config = dict(
    n_layer=13,
    d_model=256,
    n_head=12,
    n_kv_head=12,
    head_dim=32,
    d_mlp=1024,
    vocab_size=2048,
    activation='gelu',
    norm='layernorm',
    norm_place='pre',
    norm_eps=1e-06,
    positions='rope',
    rope_base=12100.0,
    rope_fraction=0.25,
    qk_norm=False,
    attn_scale=0.177,
    bias='all',
    tie_embeddings=False,
    parallel_block=False,
    init='normal',
    init_std_qkv=0.0265,
    init_std_o=0.0,
    init_std_up=0.0265,
    init_std_down=0.0,
    optimizer='adamw',
    lr=0.00135,
    lr_mult_o=1.67,
    beta1=0.95,
    beta2=0.95,
    lr_head=0.00436,
    warmup_steps=241,
    schedule='wsd',
    decay_fraction=0.797,
    decay_shape='linear',
    final_lr_fraction=0.1,
    batch_tokens=[32768, 65536, 98304],
    seq_len=128,
    doc_mask=True,
    train_tokens=832800000,
    steps=13162,
    dataset='wikipedia_en',
)
Each number is 128 + 24 x the weight over its row's rms, rounded and kept within 0 to 255. Layers, rows and columns count from 0. Numbers have three digits each. The size before them is the row's rms in percent of the matrix's.

# layer 9 attention output (transposed), 384x256, rms 0.204, rows 320-345, columns 0-127
099:152133145112076117101123081124089108131116180161139118125082118162114162136146124166144068121140144089154141119110139120116094131157144123146117132138137126129154119144102139125128124121148158097165140165132165078174086129084137109108131168133122126156123108115087159128122070141123132132107107143110119109139086116109151118120082116092179136083129142154153137119158106167083118143095
102:133150125137129143114154138146091144128179153110148085166111205124087116105111122136130087144119127146088130125146191113114109129141152137168172124129117126164138120094161158113143119114137102119172137146125097143101134126113153129131103108139105148134103144120166122144162156121175106107052108158128098105135154112095154141110156155140130175145152146130153135118153117097134117125098
096:147116129151103157147122159092161159130100138131158117110156120127082132106129146155139125143104104113107169116171129105119142093077105089166158160108125109090138101121214143095086127111131146113077163083091102131138154115145108148104123080115119126100093087145130133191112091128136128137113125120105118086159141152142123150145120119137157134135145117171153109119132098107130095065151
101:128086169112131119144116149117142122107101134125138135120088154151135099102108129084142136122129143152132109131115141148118164142189132145045130129145114125126102123074143145097131119159110084145111135103170142128144124128140120124149147129132150127135104129116115137147175067099097106127112132113131138148133158142117147116131132084137168103105116122126094093113119099129109139116159
098:146104135132119134118083128089119093151098133144174105162144164127109135131140136132136113109096144106146102109109130117129083140145137171153105178112138147139148096160127100145089109120094115091144110147138165155123134095141147111115120158170082138155130162105140162125149073138113116111104159116114087147142091141088164103087120189140176132140133104135145179098139153156100114124132
093:115125158109079098116133149133139156140115150133141166138138092146097139112137153147116107112103118087108155104121118124164148118124123137141122120128120091101197104154143105138141145128163073111103135132118115190156113126098098147156108131119134084124110102114141143157131192105126148093125127123113167119110162120144120168165108185108148114097158125131097133139159128137137080111170
096:152073123097155156146103134145158140102174149110136139144142154149134137132157131125123143180191160124125127105128101118190171152141103146120127120125106128163117107107119108094175112111135095109144108064144113181153123159143130118165162163131127110174185129095125100125142095164092124133103145143130153157125108074149115144105113158148116113141161153144154127106109115120136095122123
096:136139115104185101127076111118137168082108135134152180109138163126117099137138111126108139199138126173152127073173099119118089136123145129172114138102120105110119141109111100186130161094169109137164145116129169111120173115156179130113139130124113115108123143118167097114149074104132111135122112148148082142128150153174100112121098109178116126119078183129133146112119162121142100138110
092:136085144104109118134138120114098073121159098125116115137093140130128109113107130150113153126089126128118108108085090143169111184133169142136120101129121175143123141122127156082129120095122169135078150127126120125103123117122101123126106122107149105112073141156155134142179127117115133123137109125129121141092139158112136102139127095139134131141085109148115172113128146113148116109169
100:098152128109099116085149122141128137142108117099180133095156102109180134116123106083123164138155100108071106118129107132126178118139115146104125144083134099098141154142112133138115113124120162127140104102142149118097111097119082177152154167127169146126127153076140152128114186086113063146128128080175140134141145120126106179145140160097087140098151117124149129167147152154143111129104
097:105102105159141129114078121134135116145101104170108106122164137127127110140197144084145126121130125126126136132109160104083178158088081125142124098131141138117133173155139105097127159093111122106164112120137116169080111149168160144111123133141126107096103129094119148119160102124096078136117162117083123168126133136089143137164166145105147103153138127102170130130119138166138089157107
094:151130144109134118138156129144117075121115143099153130111158124130136135108089145122145128180109124121114121082146150097106162155159140116154174119091127104146101102127123156126137154131146129128153159097146185111107129119133097089103126152125151116160154123126133134118175128141086148098184102131168139168134099113125131121100131132153124110084128112164111142142135126129089113107103
096:131151098151124160139154139156139126118117128156158131114096158144128129071152132121141111108129098163136147170105112117103160166158138100151119119132139119103143160143134156103074151123124101100153142207116122167107102150145150140127092136119094142128154143142102116150122129113154142122104109136129114091117148171119151117107172096139132121122111144174126127162144111143104084101132
093:138125084150117187119116123091129140162150108136137153144153152119137111119149123127059172119116107124079186122147108097139154115137111155154121097136138083144127109081180124147131151129122128109128138117136120146152137179104139144160143131143138149091139172084125116123125125148112112177097091120127140166176139142104106138139165143187072103156123132149120133115126145128148139184163
096:150134150123164101130156140120137120120166125141119132113081147140167126122156146112137165168163117118142111125127108169089124140142107122100119104163124149143125099168086093131174125109155124164151103146193133147124141126147148123172149119125115085132121125163145156076124063119139132127121120170118089141096099109120118117101130069126125139105130118105124122148155125146117120144095
091:132156093136134156117102134120116154135143110139143110133160126119163129148135167066115170127166134150160101137056144115105087120086156149081144161142133152152084117123114134118109130145121116140132143092081076142090140099116142105142150098099131125128171143143150135096151083147134136159145147123148109090107078144124135129139092133155123121135106130139115174072095127136156146137100
098:100140148094098063130130101127119122120144124107180144133123100096185130135104136143168123068136133126105078107130096141145132123114123123054113175079111125098108151173107121139148135151073139114144106121128133142100122140150104131150136126165134123101135137121073158113104190130117123140118134129148142147112120132106122153154161155120168123144161152149114090134143119122119189151152
090:114112143118173116138110129096149084119129166123154149131111119116138152103134082179169098107152154122136163156138132146116130110106060124137140132110115113127140083157165137098108128147124121107115135142135097148103096149147122130116127075134112120076145116157112176154107104151164142117082106108141156125149095150118089149118129113114123145128153160151163086143102118144160166103120
099:121117136111109102089146121140134160127077101144122126136138101119145170164123109140097115160111117139085165125149157086154160125135173128100132161100117142104137127125109121157104132142120134146094134079141157159117145148140143120103135116143116076166123118135135094100131053135104176121134163135153114130132147103112164111169122123115133072129140151118158139159136103148182103110127
095:119128112117126058105128098145138114091122140162142108148126133120142141151136146121099171121139132135123120142142167160082077144105127147132149116151117113129108103135085107141131128174145175141118112134108101134150100124142079126118138147156146114110137160127128107116098134133111111123146177126089141111123074118117112079144175115112096115115140155141139119094100111178106144111116
100:124136090131131143150167092087101123089082111123100127147165123130140094102144122146119097131157121108147132112111160146102102078161133116137118137149145152136125123149132111133138145131143125166145102123147149108144106178138179119121158114144118151141138131117130098169148062128176115113135115142120141139112084105154104118112133151123177145100115144114125126080131122113121136107107
093:152168149140067114122133158140083132193072147133106081115119119122117105122088171103125132124104136174127156137126120146126143186125121090144140124102128117113138099164136103091163114111138112130112175166136157118156109137124115116128112165166114159158127112110131091117135171122122126080108113112097139147120127113120173138095112112112115118100120131150124108138152099120129131125162
100:127115109112128169141116134102152126125113132126115099121148108111137116140120102096139178164118141130125107108113155117146134113159100142173172167101152093113099115140124130132121118131107140156118122097116067144137118148137090115125109100135130100128086102122167156129115092122126148118112132087150118122099109158099107131152112160152101129155128119094114144125097057087143106120169
090:137138137146127116143118128112154102080130163145107160152114121142137130136140111166096093142168132118117100084110089147146105166121140108133122150119102130065120138150113112104103097099148143105170128143174127114094132128142114116075155149109136159128127146088137130135154179102129168097167147161138087093106114130157126129174114127153136126163109109175143115119139115111126080107100
103:119121159096088173115146156154119158120142098152153126120153099174132132141114181131100100133132128112101121095192135094124166098139118109104128130120138113114176175103143145135131145116134121141152117128123120145109113138125148146109124137121164161117118158123143142134140171139141142114096108087104105131122134158119121133165089120142089109112132178160144133116155138092099109144144
086:152130109118157120120123146149119120095145118083121140130093142117101108135130089101150139157138138119174131164139132122080148140139126139146148113098140080109110151113141096120112138139135127164136138140097103172061163125111204132156105079097104117141111159147134111115124151132107184124130143120110116135118135119125113142099168124181138143154149140119129100145117076167145138146120
# layer 9 attention value, 384x256, rms 0.12, rows 321-345, columns 0-127
102:150145096111132136162114134100109118121126087121150128128133076146151109127126119141114142133172088093126104147143123150152142082119098078103131129122135098135125134114116139142137144108139116148129165107125142138140092180213117156123124205126143121093113110176094081135100131102095138157151139145133133127147084102159132123114154092114129121164122115136149100119117128143123125123153
097:132130159145101120146147111102138107106127106189103111150084114126173099129149136139158092150171144126084135101140101156123142110115118096109123109152161128178152196125117180120157130171124137127158134123108123173114130175118127122114140148167089131116165187124142140117157123066156167098109167153106143147157119132151139109117090138124125154135081110146129138128102146111136143144079
100:123144151147117131148142126102147151133134142155157158163162146095153090120141113121111127087100128103080117081108110056137139119130140140155130131117148141134074140139126136100121128172174144109130165108156115134126158092133124145139116147131111123079139117109123129091118128132114143111129154121103144134072091140185137136168102130091125134174140110090115124154097180142127161106077
096:124115133071119111082181145084119112105127121113069128133106083159118127128104117111114132144140136096154125155143083099130166092096112092155126053084165128085136161098138144101104166100124138159095159097141144165134123125118150140110124118138165082141117132158137149133105125127125162133132138103115177174110113109128125142147143123104116137138132157126098080189148114143170112147090
093:132117127118129124156105130130082141133140094141091108090088174112128102148106109135123102151102104106094088117095116134155167098129115119122122125179134115114075119105131124095120170138136148133158128161123123145160132100144129148101151117114104105139132229159148105110117135155132134130148055132131142109109158129086128135122130140159120161148119120119112129116105119148202118133164
099:118147113121147124145129118096131124127115107105119131154160148144126095126135131126085120126106157138132124159092141115127122127148112154170118103121146103136118155153135122134069090188093100144136173139095127135113121133109131178198141134119141083214155157138116088143127131114148109122156071116158120141109132135145130105111149088163150137113102147095141154136149118101160096123144
095:132150124181104156130157103155139086136151149141135137136135076128139137110113149129142167115126162119169097111119151144136127136104150152122134110126125139150108122150120122116119142154108124123115090142119135089154106150120150163168103126125120085125128118166135155141142121139121100106126113094180154144127099133125119124126106148104170121115146084134149086112116130098203106149094
092:141159095163129141111182116164116125137137130141103138181111076112085125141137121138106090089127119153134136134154086106092135169122104105131106148084122117062095101121136120145125150109180120102147135116140131183130118117147144122156146090158107144127099071124088124139127134130107120111130184104104129121096121188166131169137102162121107113076127156086104113119139148130137133114100
096:113170111115134139127119132114101145118134098108159136140102177110088081139104101155149131160152174121166132130135177123130109149170142084127134151180131154106118153151099131129105110100104141165131175132098123159167180141150115104142166117110084162145146107123152121104113126144164129135150082101139070071125171126091116114124150149147126118144117118097085166117096138126125102159138
098:126121160099118188110169150075119173124134119127114117104088142148161098149124129134111092111083109148164133150138139155120168152111134120121134098127084126146167085110098167113124120156154145176125078119113125095129107145142093121151115132119118115156119132156141110167149123136127142106134093163122145184130099146160123139140148126126120155142140143128101070136125104151083120148132
097:134131140142163102110141189101185131136118143152168146131145103140114094120125134137175128117140137157141175161168096124124145129115112097081137172109150106101110113163098117115131106172103098139138128139103083177174152115147179121132154122150144132111120117099157161119103128125137131122113160088100139092133173105165124135166160157137121109121119128055120144141149117104119111145118
098:128141150159116108164132172139143139091116164140137116136113158121104106131139133117123121129135125139124069116126098158109096090102074111138127149140151140146147162111148145144104164168135140152136110092094106167158081153160136151122158118071159148109139107135117128158115126104087104147088155111134130130184122079110133128133095110100102108131107096102152112144111103142140132130130
095:126129063134141155139132119157106130161140164116153130134135130152125111113136112102138112112121108155132129160121146177141178138110106128127165136160129171141164153122145140127108104144151133125080140125083129124155126144095097110147099137095076082134148120165096135120136120128136145108100136126125144145095126098124124153135139123118171177160118176090123142126166144124120127108167
095:115135168141141158152135131180114119117123151102096129129112109118113155111121176101091140149154112117106165125113137108150116153090125129166171122105072157152137124159111133119139160119112168109128115128138119069120149021183168149134175154131115143153078098100074154113139126166120128116138145079130130140107117131155122130132122164099128097143141100123137114082122091131120108120175
090:127102103134105052134150118138098092161125134098135131131108088142115134114113165174084134106147132127134142149110122106159135089164112145141151118126112136134149146113089169155106109080135134117139173159133147128058097147100162150166104164190123156136124108093109184131136124150184126111158103159160134172116146133175102135131151123053124112149123137156193123164165114139128156118131
100:125105109107159130093158111112109160087124126127103137136148208158077141128119110113106170141161179158147116111113165117149110116150119136162105153149155149098167097115148096131098111108127140129142128095147098140122179107146126093127137147100134166147176144144163106146160135121125124107124079115111119089119096145174120140140157089099130080122117116142136120144113123148144125118117
093:121108170158113111138146129152172147094118116139124129118102163150177115108123143074121106160101106138118126089153167178156120093111116138135173136129142171141117154139129181137135134147103156110133135116143112160099126130132142106107158179101126097121156092116127104145114120081090118135134092137119089124138077117177137105123098120154138132153124114147110162180142067135078134111125
098:128143120127103141128124133089102083123131149088143135122111125095082132157122112121162131113142167115139148128090129107134167137115136144137072099145151123134147116139179093147154117161100145156130142168100122138153158136152128119138117145101130131149141171155143172111105130124125067171125114150129183110155127131127123099157162160140121161107133092147121128114131149121162135112125
096:122113135129117123114148154151106132118108117158100124077113131135136191105141094076095151131148120082114132136145120085172192156110118171122149103106088140136103105120129110124174156175070146128142105141144103112106129100097135105152107125114135140142132117128120160145176125119147112115114089147119061112122134136077121141135133144121091115126101102160187124139160113146130111111075
100:135182155132099146104157182119135100133120173122159146099115119153145166117102165116118181122132133118130113119140141101119093073124191126123203126141158136124103128128139115125124111121062125128122115129161095092127115127162142142140104130141142114092132140151120117092132123125092131149164170110113095169161107101119128135123128140065102136195137130164132143135121107102103170119087
090:131127123100157146141134155064168149117144113156129107102108117111117129118150109138184134150088115104125116127152053096152147158155074137117091129146139117103131156093128121095082138132135108157141123120146085101123119125126150115089148109130135116108124129110167091094142124147119158137089119114116115125120137122133150104156065130181096148139133140114130134109094160101129116136160
102:143137105123118120105157152140131099151130107090091110170145143106127085130136150113159118076151154139127150126174092086109171129185162116137091079109106112133127138106129154119126142100126115119139125142105126120109181145081120115193093133150104164123110171114073172107181129106173109093146133144101110164145079164139127142138140129129146136119110156129128102146150183085147127113106
091:129096141111107151101101127110115107101136120119101138168140149122080104138107175108163132154130167113132086120144114109138124129076133110141157148115134107088152097132117117140122136137123130107105094134148129143137095121144160181161137101104151113118160140138129109120135123141112143123150106125139128162153180170138145117112095173121162138127128123127118094149096168125141119141147
101:135134086143154138137120084126117100096128179121117133180125138121108125115104110149159175122185100111137096137099120141147131153123126093121116143157131089164113171145095098108112104154090115114096128120117137098127132137167118126153140111106109183126138127161127120083094133137096136120194135172132134097175148146130119119111152146106112178146109095104116099119117140132150147118130
089:139150139093131150124107138159140120141116132169139128089124158076147139122164108141080131148127132118146161116110120151132157104169164148104087120091111167135126111097103173101151137166132107143138115102111142130176106112115112140096148147174131128119065082086101149139114122101138104130110131138183109118111102145156125146128097108104112088124082143131105131097103117097119133139138